From a checkpoint of a small transformer trained on Wikipedia: 3 heads of 32.
Each number is 200 + 30 x the weight over its row's rms, rounded and kept within 0 to 999. Layers, rows and columns count from 0. The size before them is the row's rms in percent of the matrix's.

# layer 4 MLP down (transposed), 256x64, rms 0.102, rows 90-100, columns 0-63
105,179,167,156,229,178,163,222,206,208,221,259,199,161,191,225,188,171,183,110,212,175,223,209,204,239,199,174,183,226,190,211,197,213,227,201,168,254,240,160,219,188,184,261,240,164,181,242,209,187,255,216,212,219,146,175,147,214,202,236,186,220,202,220,187
084,183,205,175,190,244,220,211,135,219,251,178,244,218,222,251,190,164,187,209,209,178,219,217,195,201,202,156,170,154,206,193,175,146,198,227,153,269,204,177,170,213,186,185,203,159,166,227,213,173,193,162,183,237,178,207,231,266,237,260,209,197,197,203,163
095,164,115,218,204,155,182,204,181,215,169,183,204,222,213,238,225,230,184,174,185,212,200,260,248,151,217,184,142,229,203,208,206,172,195,213,163,188,237,235,209,212,182,262,230,212,204,236,225,210,182,213,107,230,183,198,216,180,196,231,195,194,176,225,223
102,219,169,209,143,182,203,199,230,185,213,259,195,227,226,210,213,161,142,191,175,150,273,199,218,193,215,174,206,201,227,180,208,241,238,227,256,174,168,185,256,186,209,228,202,190,200,236,219,181,185,203,199,145,247,203,211,246,177,131,172,175,225,205,196
094,161,169,163,206,226,153,235,163,186,168,194,220,263,212,224,131,211,175,226,151,214,180,203,221,211,200,208,178,185,184,172,180,188,240,251,216,221,150,245,204,221,176,174,183,277,227,182,240,207,205,197,176,225,175,201,219,217,176,201,188,188,248,167,255
102,146,178,214,161,192,133,205,219,213,186,180,184,202,182,251,216,227,185,208,204,238,217,150,257,196,234,192,244,190,161,221,191,208,198,189,171,190,249,192,172,147,212,218,234,177,236,206,258,194,159,232,178,168,241,151,214,181,264,193,196,175,223,166,211
120,272,207,161,221,211,173,186,242,212,129,220,193,178,210,205,202,203,219,163,196,176,172,202,201,181,189,183,203,213,252,203,167,158,218,239,208,211,187,190,229,203,240,226,251,212,190,171,214,250,170,214,224,129,213,220,141,188,198,169,190,212,263,145,169
105,197,174,131,221,212,228,185,178,225,199,216,214,211,214,232,176,217,145,182,230,198,155,199,228,178,225,158,161,204,234,212,235,196,187,228,160,252,224,192,218,166,182,229,223,157,135,202,261,207,196,181,198,247,251,180,161,196,184,237,193,214,135,181,189
108,218,164,175,167,214,187,223,225,172,167,213,130,185,238,189,158,206,189,198,198,234,202,156,204,188,142,204,168,179,251,198,160,207,223,172,179,156,197,206,249,178,198,201,188,209,180,224,252,219,252,220,205,194,237,272,185,233,166,189,241,244,157,169,211
098,174,186,180,240,190,190,165,228,200,175,160,135,200,128,201,181,228,192,220,164,177,171,204,238,180,205,168,236,172,244,161,154,143,205,210,215,192,178,210,213,220,201,191,223,227,233,167,268,227,213,204,213,179,231,221,192,256,176,250,194,219,159,240,185
090,237,249,249,192,192,219,242,193,168,241,211,242,159,257,192,209,211,166,236,187,175,217,266,208,145,199,192,183,201,196,200,205,128,168,227,129,173,207,216,192,216,180,214,208,185,250,172,189,192,238,185,233,182,190,168,177,152,239,228,224,186,201,206,204
# layer 4 MLP up, 256x64, rms 0.134, rows 91-101, columns 0-63
097,184,244,203,180,221,209,183,164,182,170,224,210,172,213,145,240,195,219,223,216,195,200,143,179,151,191,225,256,253,233,282,225,220,214,236,222,188,241,220,206,192,208,242,218,237,205,228,180,206,161,246,232,219,209,198,244,185,220,244,232,251,196,201,191
093,206,177,204,164,217,209,196,148,230,169,190,190,216,183,170,212,184,226,171,226,195,227,178,201,234,257,225,155,197,223,219,173,181,179,158,175,140,175,224,187,218,221,225,270,258,218,180,193,183,204,159,188,220,173,178,256,254,165,187,150,224,145,203,228
094,246,175,185,213,173,166,191,180,220,173,133,199,235,220,193,192,211,158,212,201,243,186,145,206,196,175,226,160,143,160,160,147,173,228,213,169,213,241,177,188,239,234,184,216,200,247,190,171,200,242,205,240,150,184,224,227,188,144,205,225,180,237,210,227
095,137,233,172,226,252,208,176,245,174,218,207,138,185,216,207,214,213,198,198,235,134,229,190,189,202,204,235,196,189,238,266,231,165,183,215,220,215,231,156,174,180,221,174,221,222,177,229,205,243,228,254,213,187,219,220,224,159,186,268,220,206,209,196,172
099,229,188,213,228,224,212,197,189,210,251,216,203,199,169,215,169,206,207,130,187,206,159,185,243,180,213,161,208,179,196,251,161,190,199,257,155,214,197,129,221,234,258,176,184,242,225,175,161,186,156,234,167,221,174,198,177,209,177,178,245,199,164,155,228
110,211,241,215,145,250,251,252,194,214,151,175,225,184,169,225,161,216,266,176,241,180,205,232,207,187,215,257,195,211,212,212,180,170,195,238,174,222,194,205,190,184,217,192,237,219,192,214,250,218,191,175,158,221,207,159,181,232,161,197,205,258,250,215,246
112,166,197,208,138,183,196,191,235,205,215,163,197,185,188,219,181,174,161,159,212,188,246,157,188,217,182,145,251,153,172,161,192,208,209,194,193,165,162,223,187,171,245,235,195,217,255,191,161,231,174,162,177,174,138,211,143,172,157,216,231,183,204,174,208
103,201,197,224,155,194,226,218,116,226,186,252,190,222,177,229,244,164,195,238,189,178,184,150,176,167,168,216,232,241,201,171,225,197,215,179,207,231,177,185,176,189,188,195,219,218,194,190,203,228,219,218,167,223,219,257,115,187,181,188,181,256,209,247,239
097,197,214,201,187,212,221,192,213,180,246,195,198,236,264,209,205,171,156,166,216,199,184,262,161,210,220,214,116,205,195,220,216,244,221,221,160,177,243,198,181,243,237,271,174,215,156,245,204,181,193,202,201,223,179,180,235,223,212,197,223,172,180,260,226
096,161,249,218,239,168,233,201,219,203,155,200,233,188,205,209,204,202,263,157,167,198,255,210,186,209,230,229,220,187,186,254,207,244,213,230,194,197,288,228,245,192,199,210,249,229,192,200,156,210,205,182,193,194,219,233,208,234,193,270,213,227,167,213,169
095,222,164,228,145,212,200,206,227,206,192,216,203,196,249,222,178,205,173,198,194,175,144,142,198,169,183,207,222,247,196,146,214,244,174,195,208,178,185,185,234,210,197,133,211,209,149,196,180,185,193,226,257,137,196,240,242,137,210,211,209,206,252,191,167